Weights of a small transformer language model: RMSNorm before each block, no biases in attention or MLP.
Each number is 128 + 32 x the weight over its row's rms, rounded and kept within 0 to 255. Layers, rows and columns count from 0. Numbers have three digits each. The size before them is the row's rms in percent of the matrix's.

# up: layer 4 MLP up, 1536x384, rms 0.0645, rows 79-178, columns 256-319
# down: layer 4 MLP down (transposed), 1536x384, rms 0.0561, rows 79-178, columns 256-319
up79 095:122112197219121137125132116116121131200116131150113090158125121153157144148154133164177130193106081138116138170116158171092108160134128142140165103123087109123139109129080080114106083155135123
down79 080:127153142061123110113122149160139139110160079177172179094117147140100102029103129042156162053145193144153144104166107061130175109091171122116106160128121171146125117136163142120140113107127138
up80 095:153150155107142120126127121071102097146122085133142100109129122124091142113204119122105082102152120152162161070113110175142122111135153102152110120160146134107135093117165151134084065136149041
down80 097:124127150122123123167115086137120098170173189124191108118127117146063156060090148124114092147139142138162143194076115146200121132093134151155170135128144183126101087164163109171105152092191148
up81 100:138103122100140151094105152169191163137081137152111121112164036156164097123146159097090107102089137112119110105227129085171123097211149162177157164081078086043100130116188087126098112102087167
down81 099:099122143075186100140100136152119126130147090114145098124135144177149170094128114113189154184118138127115087091120102133076107141127102064126157058089159068167132128084155123160146181091082111
up82 095:134173201104149129083132164124064179138120089112145136122102117166156108060126113145170087110154140054084144115203168177129152146106187084107091150154167179040216138141127107098098157199131130
down82 094:155105122187098139119158111179165123083080164110141060126114144097114094164163153068148140118146178123108176131094107119136109161191127142128167097192156068188091144157143146112125077082098099
up83 100:137112124141106098139140097133154127126115120162145111034138163082101148091168151105142143089117154154109115089145206148109106115099199057131110141046085113150148131114185100086109127114155142
down83 095:086132112111169167147130120141128081096198207135129093100121071067152106120195095139146125122143136133128129126199078037114129125151117110162149096147133150143140192151101163130104146158057128
up84 102:160153117071120089100160116115149101127089163104187124097152165097107121132133180159183101150136177160137127160120101122112083179164130067116125184073141133106110114140118116114085125112090134
down84 110:120174162112131123157138143125134119120175086116137182096163123216152122157111161135135127107197131115204142063168144139123136143129135152108132149120148231087104223111135143130117167098142192
up85 102:154076143156147177159194105150144140254107177171174144139148142118111095129143137076133103121098140121142172112105140046160111163075158093076173098091134063091096128106113103143097148078117085
down85 098:079133147117122070084141146168159144122160130066124129147193165092130102122145048095142077064176155133084077113048119095203133057112142123143084126120111057145153094131127144123075117169086110
up86 095:142121119093082101145132160120129135132133181118165163178144192128130119113128125050140192185159142142096157151164145109159097137153147138174109169095092181118137093169106095083114175140053147
down86 092:197068179135158165166127093136081153100140095095102102137078128129129120132140170209115099163117129065163144151126143129113104129106073119128185127150162047111154138143161157171090089142080140
up87 097:172083089098193144084128112194130173173065072140089064084083166136106139150134124163224091099126078144082134137153155165154132122124138084145080158117129156113130094129134118171126091142082131
down87 100:151029074111138115102083111170121140190130188152125118162145167124113147101066128090108146162170120085123204127136090077120117145153152157133184116118090076158126132166165107159171094167154074
up88 095:138101113090057086096093099152115140163069152164074133121133080136142063103150122125094086173124127152116144132106167141095130115114118102203109129144072109114140166137105065059134158160140105
down88 098:040140122112078159082147099116175115150130101093211123133171164182134161186091112123075139072124134103127156098171127100139131093143191109102187155130123121098108098152133120137123111000146124
up89 098:162157119162113126157171119091106124121086153153123157048134095146170154055167161130140140092153116159108155138158122156091070103121128100071107094139110139112122142143132165109123143150139134
down89 100:172140156065152140129089219181171137102167146120151170092081161133112080168151065139164095141148131086103117106161128082185157145175102135164146130091116110120136181112141095103065113143088145
up90 095:135103135127130161103127122114116095144130095194191196138084139123106125076158150105099081115060198100101128144183108120094113097113149096111172187095187106117121060108114102139105134126119089
down90 096:088166130173150088153109099133173148128137182135125132116090094046152072159124124120136176140110181153140138139091129124171134132123107102143111077140148108181163132135120191109130099185127085
up91 093:171113061159097125103088094095118105101119119114152142087128145109096097108152147126157149134159146108157113126121150078148181126090144103119178148168154155121090137101167078114108138145127086
down91 096:170098119101113157126174140152118130106114084150084114092139119117147138108156144189157098075090082172079180144143151166098113124084180119123100106136194146186145159098156134126150063110137144
up92 088:164189155151145122144114195134172126123136129141166107120122115149143139102111141123139144137134145098111106091156148132160141150067131095090106151163157193111110114153125082055098192090141147
down92 090:106092151127131104171182132088098143137144132128202022142132142108130157090095085096139057091114081168073157101184135135099134091151120132148169059161130157132103114088142088194176099143167088
up93 094:134132131128098168083181150126116130112053095181099138128182151153169037092113132098129081165095075119087101092124186145124180036102098131175118122128142138101109115133163137151086148172110141
down93 094:185116154137132162084156153104182144132143160166158106129079090141135141162088116140113128138117176122123089152091085118116159152124142128122146181140125108174098180135147066093088135059181173
up94 092:144137046116148135111095146150150121129084092134195089123155145153132127128189103147109089123112124122081108115142113106113134140124143115123158118081152115075164138089182053120103108141120140
down94 089:049131177160095088151127132128135190095126147171096191144162116060127054126159113076173130166136123139152156138153108086168038120086155135074094137094086140128133151165151156125120138163062120
up95 094:136124084158115158109145196145098178133065145120121112144084116138105083137152128108100192153121149090135198127157100070155128148146100109139134097031084115101131121143192119127090094247112129
down95 089:080137125134091143151120106115149087168135140092154162119171149130159183116104116117175069143115072113131093083149192184148177122144140124151148191182129136160112151114083120078133146105125109
up96 107:153122082089128135098083159146097144099142255087149165131186153101103122124134150102112121138082087116134134124167120073117116141154083202175047118094127127130201129158107114081156136130153054
down96 106:117078098073113094161133148137092127186080092143124132105165099171130135115164109100188136180169127086121221133112129095129122146127122133111081146163125128141146172141115108101135169160144095
up97 103:126157160092094138166161119147119157148160103156134201097111159137126132113076104024159151107124129170165149116157171090123122178153177118085133187135131107107148107158180114166108135152140141
down97 098:084132118114190094143112155147227124111074176070078120108110132126107160121175119149088134171141096117059119062091126148098124109115071161128081106060102124118107117168058124116190076166159105
up98 101:152134142161093132058165107159106177152136151081066161169137135119102155124093129147164097123060134156103138073122160108162108212159140155159049167122100182140122059124134159118128203099158101
down98 097:141126145162133174165156128114105116162102120136169101133163084115094079141149132115150125152170090168121117157147151138074101096166131136093177120201097087088119136145126144131166065165128108
up99 091:146154140117095192105151161176194133131119107134155095141154129147145109142160103039142107063083094141111112035130176112161162104094186110161112154145091093101095105110146112144135077097157125
down99 090:034165114105144108128111076101100172145121150148180074139102103130136145106109184167191113119134087152100115161133116121121146121113070114120102134081169156106137098081135088170085084141101096
up100 092:196134133123159163105144133120153067120106119115083091100128086159158119133194100135174114125175149155120070103129144091165123119127159131138138191114142130105112118145136141132113088114155121
down100 097:132126132175121132118101124156170126156141151109091180131146136130117086118142132124031141161140185090089145105125145113106088121167104127173159183114097164129161127162121088068117113127141124
up101 100:155104174127139102138087109114133164121097154168085158119125134072125108134128089087147120123157133162108109151096110146101065162105101117130165186186204101150092079196118123090120120145031120
down101 103:125154118150165077143165102122143147219096114198128159154119137111148141148127102154153118113165126119094164098166108121102148117124166122118147147119099115103067137162180121134105190170154183
up102 097:147141100178142139089135090173165165149101146161142166118124165120143112128163088085125147102168162113149189144154115208106113091084148112172091133145073132065167084216170141109159131184138131
down102 090:110113124110048152094122135127098105163162099174100080177125077124083151084097076160119130129125136123105130093052090119104139150133117120115134122178201094159084153109179105142088145066125191
up103 100:191126116163122128122131143134133166111056123173136169103163135130143055142134142125117112141134170185106160148111085080124147099084089225203085168093130122145154059140112161143087154121066105
down103 104:228135126141128118129089151091041139150108108113149115102066049126130139137151107097144102100160119131165112109203105110132112127143108109092139134188140170116157152114178124163118124139128106
up104 080:168118199174141179103129075144146161091151132118145158113164178164108125132109116051110144053132120099099181108239184094151097114107095099090123130126110136116122097116126167128145094110082115
down104 087:035073135087144098107109179149123135120082101167098137171138107161131138107178053218127073151153113167092143215081153166126126125139114106146097104102078123096144114122110060141129139115123100
up105 097:132132127134110132088160143150145129148157126156066168166105142111128063123172157065163113186140124121117121094118140081153094150139153156106133132131127153126103080127169044098136080171095120
down105 099:117134134111140115095123163104088171087146095157127154164104133117117172099124127112167171082102116144125144164134144172163134091110079123161158096129147071081132133030155135126125179139143139
up106 098:152083134093133126110159099086117188089116084164112141145168166171169149083128138117135087185117128170074175142169128129140140183152121147128180119107150178129139040060118156079120153143171115
down106 102:089085154057213109125128078081110138101124060082175145095205122224094131120087080108075078166116171143117165120108125106094111155116103193176205189133178095069126090100057121105105127121141128
up107 102:182094180114156103135091135123116175100129115149124180125186107089160100081095182110169132199154086144101121081145094145079073152085103137136130168103179110082123114086120129139115142151180070
down107 108:103158156098140140147167110111181093119137123106147150114143212056091201167095149095098117097138181134208129178171076114127119105112125139079133113131120116123102162159152125121169020082115125
up108 111:156157174170151186079108107125163169131071148143152105117122124091130102116176133194189098195167136134133111159156103176156124130127091115123045149155059116099125072180149119118155151160110146
down108 114:202141177161160052117147095133140147113194130160194111118139137152131115141108120170149145118142104137151186090094115120171128148120180096077150153081117136107137116156086151161095166159119161
up109 084:197100097103086103132094123132104078148115139128154163163165074128106058109130152153096103140085105137149128138192148141074135161103134157141135128094128144112099107091163091122153126162192129
down109 094:009105140129171178124126138144161095168140166068125125114108119099099044168115155114100136104046198131128155140160114074094152110138128097112087131123111138136095095151182121114116152131141112
up110 117:141128108159118143095135136132108126176039082127138094154131170171116098074147141111183108167150126106125171092134112113131116105118155116105109117127119184119130084146170094151119094115092105
down110 120:144122110105131122122134141188085117136093160145147114122191107141022161111116180081134091163109141138187125122092149130118100096135161154127132143102125147088149154153103107180108084125152138
up111 085:145128103167075103144079146082130091110128095100074096130145089135161130122132095093153154143097136128088131086115140088097169136176116146129122126094124168098157173086137104125103125171116134
down111 084:000156152109173147100172098192106128141082193107153179137115107089102052145124175143136143108169133146157152129174125127127058127195146101087125122167136172114095109159080164105111130157151112
up112 095:169135135172085157136138115136156193113127139114121158072106077093096152125121133135154145126134082194162136090137177139097112118121133106179116168127132157123106112086143068105083096192127096
down112 103:075107140131099143167143126159074140056102109149127121123132036069092104159127090135127140131181132064120117131118175024162092126106090101137104120142155191101089163099125117113108089160105113
up113 088:196089159111121161083135111095113104179088101125120145149116102139109138135129065160215129114174148121064131106157111082178143118077175096156083162124147145103149076191092152165094060111093139
down113 101:117120102134139161089152087029150114168164159074110158220098113067107143147146101147106164110140148114192151160107106128116109114120176162141133157107166127072086096184125139170120148136104092
up114 099:155085109115089101151159145176085136154113162154081153161190172095146150098140113134156043154081044190138156093114133108108082087105136163118139164145089213169082160114117127136142152150091110
down114 097:103112185122117163104115151161193164113135128183107154137194124082100102103157112089138158116118138097139152164136100059178100128115103150137063066054078189110141114132121133104099115098124167
up115 093:154143147097105096090102091183100181146104144105090123122155153135135159108193136132147052168127088112134148043120150085120102133125091104134184140134131158167150090100112062099163128146133109
down115 090:136099165099146117121150149136168145097124117164093209136107116060122117129067123161106153120105156137165088115175143107135176160093116143087076130172127121123096170121161109136132118076109147
up116 097:140159173058131178132120155090152149121116126162164178141119111100133078071174118060125090152186118138175109137115192130156152137169098150123182138069138131043156058087173147118075128179170111
down116 103:112134182090155156140083146152123080134064038130119153165103084142141181092164127074115139147159132073095185105123187141117134152117121128091143082145109093097097089106128090124119177181103155
up117 084:147150162165178221135162203138126102106134100170175146100143126140144117108158157157099099079123160136130120145170094150101135141178130121100091147104155134054130145169153072169100126101065136
down117 087:093088146164109089136139084130094206146103100106094086106092110111151100104133126161128129217141138122112108092156138126132105112095156101139138155152081124175127130094116137039079123132143078
up118 103:159124114133138105122131123171090110109115157140152100053114101095138100112145163151133027157078089107101142084104172153168093117110113161196160153134199124137116068104121070103128106126162134
down118 104:073163086097119041168129182149113169084152135201080117047192127120197126124119137127123112132141097117167133105123131065118127158132139130148132093103137131181135190074107143105054127106092154
up119 095:143139124114108122117170141195072182146133114097094161081098145117110044105160162071176125165104172112121155142134138118135105141147090133182109099116185168112103062142180142177030151162119099
down119 101:131138166136122098106121091123199127128143158174138160145171122084157151182057116123132175087110147113162169132072120121092115141167160106137186170090175078145122112108052046103188121124148207
up120 090:137208082112100121125122108132197096175129125172097164178159107132104038087142157049154120123105142180130152173144125093121149113118147147141170205104158139094119116152150093108138129116143136
down120 095:129106153126166109165051098189161119141146175130171091117097167175130208152133174060130095114110055165100099120107115207072131178089148090150154208105146121106148100085129114098120155097179042
up121 096:155170076140145152199171088142129158176120195162109139117126174128109164128149123114144062110093122101110152093119140145150114090151164127141119073124121161124103121134141201137086081148181138
down121 099:042106171147166103112104139153095148109133150183112118126113071126118175127149167121154138164075155114106097116165126118101095127111084093138128092134142127120089137101103127119176170132103165
up122 102:156061153106133141124214179057108136134081096131132135107149146152107113142142119056209113116095127135051096092104116083145121197144137183159176171164117087112135163097213067122071111089128140
down122 103:126156159132155128221101156090140116108088133114097145149108094155104232121145106117187143149167105107185039169131156168169120137109089153109195165107138123136128092145126168126128069121080130
up123 089:138114137134136093061081068073143165112125181142121118090084140104111140070082125094129130140075145077152128149130124118183093194151063120120101151115136167096128108118137155066128077179110120
down123 094:132131147118069172178209142156092097101053096143085100124133173151165104145185100157165039132190126135036123136121174128093138120142163133119134106136142132111141146092129131132133165104129131
up124 093:127082146107150138130121057136133115140118088139140185118124140130085090127172080183129122147107134126159095107114120115107129132127120142095153179107177076118167074098127110115114100142116119
down124 091:105108161113103136143140166057152153196100057149043083161123120134173112123085184103138083133169114111102154140117186148117131116090107134158078140124140159142133125135159113141093178111067091
up125 077:119154159149131144138161141166240152166161174127136141090115109083149178156129114142093113136096083156146149059083141084111107082117092138111109148114108141151114139169143101061103079146163128
down125 083:129126116116042135133148120150119122102110143149137168129132135107111119075104044122167063104117122155117124147157161154189089139125128175157101107141159172058122105033130175162197146142107108
up126 093:146114109109143123138184132122117143150166114143136119095132157153115123130127169087113066103142095159109150094152137123168088082125119122127105244131139093081086059091166131122129095105199129
down126 098:057106157107130105134150081098109137104140184134154186138106120157125111144151130169128127119158100078155156068184143108123099184145095151194099141226176212116121144101087070077167166087095097
up127 091:142133118072139118127131186104121122118055086138157122118132143140136086085177105107188114144156147165078113101158144127121166150104115071154072146153100102101128091157124094132123179140072111
down127 094:102094173153129116122092158118104120123118157152107181148123118150131149152130156141122134099130135098090134134113165076143087132204179141109125154107151120143116144183087144143195131144107148
up128 117:150117132070090147117109134180083073121109145182108070040150097141144020142130099134119114134128136087112125149109109156130092148094117163175066154158105102143193133122170084094114131127168055
down128 108:000153163147159110098167106166105157089099079199176106120112203180111121135102164121081090151171136160153049132092059191200119138120173122153139171122159130158121161117162111119156114135109065
up129 099:159147129182073114128126123133144176103078124073131130089130121045141044095116118141206109128148139149052120131150097108084114130124145101125158153121122147139148132118094116107078117177083142
down129 107:182130156125144131160120156096134120107144097109141117081136118155118218093089102134151157104156112067037137085138123113126146032124097167135132154109127158154118146182155117107149083134127103
up130 104:165128150116106164121107134135101095133093123159092140088133132133143119112106107091119142116152149116154105126119171114117154165093146145155145191185170091100153150081094109124068068161085088
down130 113:132103127070132148084156099156070106112123160064154092095097151114102153182089130111123140132174137102122050117095110135134196081099100181110146137143132096123159103102056140128161149119043132
up131 097:189152170175137074142083082112171121156123175153188157109132103095147107164131150140199127080168133152137106151140097126155142162188152133137192197084065137059127155166109160119149085159214141
down131 098:128132132103124108080135140153084171131159167131134099120147226093134125132121128197108102109134160144125150128159137102181130111117128134130046138113155150180163089072124158150130159140118089
up132 123:136132175108133212126148115163128145197127091150112119152172162152168117090112121120137147145122088119118120160133160122127090098141122117132168144124146092082096092079128155125153103163126060
down132 109:074120086115107137105196090122122156173117108134109142126160089137181132094167129148118136142133132131153075135130131104057118113184054120100239120137162117122069112112138112146160099079049127
up133 093:141112145136139079138215125102082107160113126140143088084150078107142127128173115131108105153107082128113126093105137108114108131128143120152220121134104157112146145147153112119091074126118063
down133 085:112157163157131173121095134137201108124087154102121213162137201119122084110113109143098103101117151172129146082156120124124179135127180128164051141135112194124137127114103087134174142092141153
up134 115:147096159087121132092170104119135148115119146164154155091165130101147116073139156084137101125135146096158132064114155095072137133123093073120087151146106095144153111155130154102138171112075158
down134 110:119123114189119160126090167131144101174119138105126094098124131139100177254114120102104129096096095123163125103115149180158117134145171155175147128109095113064094140154168130118108078130150059
up135 093:133109107183107184118194097115207121148118121117132092077103119133091113062146156130146134124095132132136098124201114073125140105177075117079095155102129136103107178123204147118084095118150117
down135 094:122088158143116108123123149122095174155178103171130139080161095156185107094125121133138105162138105103128135093119149116092116120126097101161134117180102146169099115169193158156148135081127140
up136 106:113058154108152083123147156152178119154147161108110220113104115118154108129127100113160099132097177172157121103159142076176117185136183167157118194090093152145148097124126116101081085132089123
down136 094:000123128087089163161109134128101115096101101130098111115111161148159099166114152178055088135142099102063116173086145132154141122136158123114080110150154119159153105129128161167103126116133113
up137 107:131105156131104098088128116083137160134089107122084112142102186139090111101144120116128144163145132138121145119151164149113110102099130152142098144155122121095097120221141081170124125117065153
down137 098:238134063101099208100076144131117064079154129178139133097121108110152177129123102162131111167116063157149135146101104113103197102122104169129135139101135118113130142121088108152128070162149099
up138 087:144157126133109144120194138161093131168152128102106110109144205141130094136197156141108093157181158115083128155139105089161099109118117111159104124145169095148155138150145085108121136119096112
down138 082:100120118129144101166112114129151143146098133131133158130087114154141098134088074171112143167093124160162111104127121183129179141141125176146168113136093106073161125096089161117158086152210139
up139 117:177102123138124135111122184165106198077137149166117103159132155115110150123116110170212122168125162120095157155118169159134042113080071126137098204099137164136100074136140133132155175177072131
down139 120:130204201142115128133163046136128117105122137081127241155090164135176175101151146115182136123080144193100124126170141185137095151096154122164113185125134143136160145111151179131160125133116178
up140 105:149098124134099143093098098085170140189074179143103133110163116083134097123129146107139132183115137116108142079108162144161062184104105148155067198130145176140111082164063149132119157135120123
down140 102:151109103148055116115138185121088139147099175186141135090115131089120184140123101156091095128127141127120159115111118147141108151097108147133107119117137149198147114111122087094123083112132106
up141 104:146098124172142125107117067165162115201089127118139079122138203102107115117116179144125132126105026185072123100162124162139110171175135143163116071131164149160156138053138101128129111119123169
down141 106:128146085097119135122064083131107136173092179059132114134096144124129129189165164088182089139142120128122126158119149132137106198133107124173132118109207144168148093096079154156134149115118125
up142 100:138161123132168092078151114168152149126099160142202154122079120129126098085102180086155087093138127133170149113141133136189152134159110113200095133131165135079092123190150069085132162144125135
down142 097:075126076145128040104090171142071152102133181147075112115205121104150140073151148163141120208084106108134123122161146130124203134108079100126098116171123114121176179085092098095127139184103098
up143 104:127060143087089104050132103180115118166117148121047114123127124107119101118108097135130060156101099210121126091134180144111110144095134106133058148120103165121176098162140155056111130124140075
down143 098:000101129163109175146113101150163129136169154127115125132093120200108147150115124128092083113132134182144065139122115126109134108137145132122181161112133104091108139142110127081123081106159151
up144 082:168123105138087139132181140121077139135133121085153138141122081043145072104116144136125098186138138093049115131158103102157060167121123168147121146087123150125139060152153171155071101077114116
down144 097:045138162096138134171162156173130073116053161142069098117190081136140141099130152128122134123133126122134185147141091084110105109170080116082106109162156107122116083123161112131136170123074102
up145 104:174109107217077104092102139100145060163156163141109121120101130135157140123209085144094150140085200132101120138132109091100138160092155130163104155134172125102131178185137090177133036073110114
down145 108:115114085107131082165141118162139172115094051092125042067096122092103112082137130113179164117170104136145146150128163147124132175144134112094134094138145115146158054116099078124107155139145140
up146 101:152086117193101158095144112162121169128110127114110074171120121101098105130157135095119176162101100144106200094123198078129054156172083141170099186107094137113085126118156189099100116117151107
down146 095:255110144158127124205136125123125159128032086105134186117194130073172126077138087157134160113102141156117105248127113146098195091101093113173107135131093080148134087103131099128127133167183144
up147 109:152150118116073123144181135173164135139084175151176116103076126098154117123146075133144139099128147198156172124217118164053123115103140123159158114113118137121174163131134087089114125138156074
down147 106:105085139089139134134086145150110176119126110121141123108097101101161173093123122142183062147120130137161102109142119129078170173093101141106109139137119131156110111132148090155157180082070108
up148 097:131136118115097079140089088136133162127106146131153119087126128112112118113107122114199120106116086163115090151142182132138085177176132126149137140140114118165134056142136138150102150125090094
down148 102:110117158130126157157151156156171121133121122104175123122193150094206128116127101158149086110136150141207157159105098100107170165109083151129143145134113144113124093088160136139141139109120123
up149 096:137124115103096128123151125117077081099082113091119119074130180144129120151148088155136091126120105164048111105149102142083126085160132092154134118089138088123170160088120123130081080078122111
down149 094:138152128149127115136121147154178106134127158154148153112194159112069172117132164108183094084091084098147110149116130115190072175095098103137112100165186071126098147149122164118130161133142109
up150 089:135043111078118083124186122119151102160130105122086085068162133084114098137123148091132126150096109157065155079121148103113171125099094121131060131120115127167130111117126150165122100126145158
down150 088:100165077135077138180087113123099130116116118162128114141143108142106150070128116145088153137058118095169174117135097120152188151112096092105134140126199168115118126106160119126127138166110164
up151 092:131121198153140117124061111169108131104113115148060075103157187144148095123110102139151161078128160133081190126110145114115118102133173170176087150092163092147142091164105110174152184103136118
down151 090:163135071103136135112158106144170127148076148139178149074123052160146133074137110104106073158150122122141070121114143098187143101070084106151134151110086137058123170132140116061135145179106120
up152 098:121135121129135114109177137137099199154098119071112084129107058159154132139144155127110149125127144149120159096192134147119148122140133245181099163149099159067134119105119139177117117107167100
down152 092:082116083119111106129114165180156100122168094142142164093197078155137124101144101127135076126104127141156107113093115114134098160114131044104120042127166121118118140153178128162113131170153120
up153 097:142168131187087160141107171112157082193143110165131126119180107140123154090142092130125110087114163108166192082116162102168144122151177126083133146137138135074168123077138124100142132171139095
down153 099:037161159107101154153068105165133122169069102193156077123085139141117160126103110148144132103170110141165120080132119104098145097125144134136144144183132152102117116099122143161174146086112137
up154 112:136109094109111097101072141152077146131139122174107167100157096076130102123183095093125130147095135083090141118171182084115102139124148157145166111113135155078142146109197106103086120200079115
down154 111:074107130133112180110147113052127180057078123107106096147110073110124131152151160106108143187169169154104135133161111117172121138162111103109100148200087143112094140099130148058099083088100146
up155 111:158147142162077205131095065125127144080077149143118134126055073107183118123152073112140109148151147153134121136217176108089093121114134129152133088070111125061193141112138185131145117129121013
down155 111:200134209141057099132143165082124106100165109142161119124157214077179115133129152189153157119147128115126117148137135147157165085085098167057190135128117117155152177116175130162160150093059148
up156 107:148099105194152149102189133118186073135138159151144086100178106091089118124110152152105103213089135172126153143136127124115122109131168174134143160107105085127120120100205093098085073121180109
down156 109:099102149171127143143193138094132146181192113192147137120100112172156114123138088191140105112051139117155043123185117123109197141156099154147157142189149113141081213075151165144156124108129168
up157 119:154112122116196100125145122140125149141097144138160119132068102074169135128157141133116076164102071134113112126135109152127113124119077103119167119073125058078164091173092178123102113112113139
down157 108:011133148161135097135142125083111129101102108115141117189138174143096121114113151067102169083132170178119141137132168099114090097095139178148139146173147142060093117084134095102171115144106141
up158 097:126060075102149154116120157127203102162184206094103173080129161152083136113140140076126097178088172136100091095134110106187142144154169119141061167125150136111116159101167132100099054123071145
down158 091:000138133116108127178080115118117122107115129150173094085109104134155140161133123142133139111140116218134137088123195151103137092143088144172193148164122128197162103129121177181128190097103151
up159 100:152104094124146116155096110183151088074035155135138125124154142072147136138074173092150141178090124152127144142214132166187130122167111165113188090129125090127096142099151090073109072170195093
down159 102:118112160110154063057186157151094134109143071115124111138134123098150174077166136169133102130129167130086096071128145122088219128032085112111096114120120116154111137080125140106154139150082119
up160 106:145111075115093185192124115098104100125150112106143096107121159155075103149143120106178146117107146128158119112150122149107137104158168133140153122062132153113138105102142126106098064101102077
down160 105:207136168163091155146143142097131159140116163127139109118125172108119148174131156104106134134111161093084113142158184126103105113132127113140152115159141138171129120165144093119125121211117172
up161 118:143087142159088138141126083065163118167128157176177119061125126093086079107151126091161112064123150106131131054117170105140116112073182125121123138148121138117110099091174086131167148131120112
down161 116:170165091054138079178118103133130121125130126157122015147177141079134118102159097149161121129128182114082123119069116148088142154139138119119128124107198155068095117131163127124136138158060094
up162 104:121122135174164118093113129118135182173116124111123147103137132111125131079115083103144118124119127119134172090133102140160078107163142049185135140144111155080189138142086101100034133211095175
down162 106:079159146154148054124106132078165105120139099100154190169178086135081147187067176190133175122171097188203152155102119103094106107117139128167086084080105093083145115120127108155169134154150107
up163 109:168143140134121136137161097121108158083097109188094160122113114096122159126157068149124075136081122118048109094150135136124114108104144166119132136139105116057170132149176105096126118141115131
down163 110:139122178087125143188134162094098170121074111173157075156152194089131148179187099159116121130125118132098161110093135139116097123101135139132189152170155138118168141153112135113127189101113159
up164 089:161187159147182164159135168093163015104159092148167168143165145166105120095183181109115125084148117125131122104102126168146119126128173107111147086147125133079156097139165107078075094129153115
down164 094:050144158084151122091093116162063139135141126203067087114126119114162121145089153109186138088119127130060104137156086134098123101140133115111103142175131153146095146083110051163091146132102145
up165 100:137121148119115138119091207132151155114130105103106149081088048123112053112161029133198135064131130183078132111208112093094132123173124166114124164141136174096102157089187124129116055155135102
down165 104:145142116129150090153140176111121110129159147102078099097117135111130167139149127134149130092144076148163113098133098128144078101115062126143085119090154187122118146089155130171125151165130105
up166 092:155130120110138141152117179170151155143096164135132136171079148137174124114182161124109117183105111193129135125127143078150166165120067191153078166117139132108109125159126083131087072130171063
down166 099:140125073134170130129120133090144172115116098085171112138111052101106063115113145144137122145199146045147119162196081131148169105096118076108172054153101095082121159134147121131150132154077098
up167 094:160156100138132137102146110157159208130110110123141084164120056098149112121187147104127159199090193094075122124169084106150090119166099113211138133136146095141062101075110084111128065177139154
down167 097:209110122113140148143087143123104144151114113139139144100149130138135170140099111138180105124142124136147182143138142164158179167121058173133158085131185122121135088076061089104129132066147101
up168 108:164080097127163135160139143193138072153146176153115128108120171080124153123124088104147148111107114123082132092118089100171067150124127102142158129092113109153126132161165116093115103150127131
down168 110:071142115115117116157120163099086097192123125123118152108117148102155178135158134180149160125157142081143135146057100132131065158071104120166140084115128090138065154204096134168094181134102102
up169 125:153086135099132174147192066156177107166148142124134168147130139144086111109157085123141076122117105111115151133169119095088105146180152108128104157101188076098120096141155128129118185139093155
down169 125:104081119156161088117170153113161157130187160125127117167114173174144131156155136134171113074170017084160079174141111118143115150117093123136166175173164116166093129142137148172170173091132166
up170 095:150116153083140106115148144129145105161127157160114120114135166104055142132185138162155088175104093083113176128138156129144055182106102130170122128108157114165117077190159153081128046114178094
down170 102:076135104112123121199151110136163134122109133122162110164117130141117153035157144119133118125089089128121213175132150144103078088115192094147159169089177125069131119152093151124194170083156117
up171 096:147039142132091140118103096170168152165115129165119147135184156062137102070112120107159160086136129098044158099123102074105130130162167089155164105086097093132119049154123156119140100119106138
down171 097:054125113105161112082136127117100114125164086150168156098151121115199076163158135217163131085123182121159167134139150094170118102115164158138109112166133164065118125130166174172157132114157156
up172 094:125115111162124172146123180133147151092099155177145113049120144162119126124132130119149133111122087075108100145162179101138202098102168130123099130127092117125119149156121113160103072140128118
down172 091:100170095145160119119142100069159146202130147134111033148133103115178121146118064135143114170143102132156064160083065135116110140193112099168155131157147143132124159186129155112060187186141130
up173 084:121040056105121120070123122146103186159151187138077140150134153062139115122181131139130061120038086153118125171095161130108063126163091120135134136081094189120186092155136081119125118175094095
down173 083:000124109146131155119123095094163125080123113124167097167101132084116147121122138167103150094164159108157127142127117144133148134097136165128090152122131114149154134129109167127147111132160157
up174 080:130084085075145119104144142151069179132115142167131108106135133132150128107167127099191127156113102089138124123119197125124075153131073105116129122108134139135106089172098092121129166142084127
down174 072:054103171201149123159102127108178105091165137136140184147136142114092094103125132126067153073144157161125130130165088108133181125108139133099134158144093137099172130090153114115098107155199129
up175 091:157126133125132170135167131161143073150100213177142157132207089102075086104136090169114113120170133169171106142169120151097144107161180130140135140107126117102155135087150105137136083163170077
down175 095:125162118167161088164116130132160146121089171105097160142103111083136174167087095134130127101116187198105103127102092141116150088095114190095115097126140158155104112136064146117146113080143174
up176 110:139093142187071135094075103117151123152139093105064120114075076065146094114141182129139134129114130148055153073141163123164119109152164109135131097193095141120102103123115161094144117159174092
down176 107:116129190151137132198179126110121131186128119133078139170121117176163092124102144085053112105126108161128099152133145111104115126125146086113141117102103159083152125153082197112179184098154123
up177 099:140070138079096159173089145157166122163098120184051105112143108106086150105178108147142127078102087116075118123109156143138064127159112112120130101153154129093146127046113168122147147146121051
down177 104:120084127185125102123093134158091095072107133176100166155104165165154129125101099145103109111135104076097177096132209141135121135115149129085099082129174131173131183138108168129179168131135148
up178 112:150104132101104130087149156185144108187036188183105111107140117111111113104116101086121077121105118168055200074137147138161099150158112133129096106112128148126152134128128092118153096167072110
down178 102:026140155121152103095081154141117096104121180147095075152155092160109138192114113184005188155122155154074175099115084085109100099109119159099138136157078124180125159205102114124179097154186119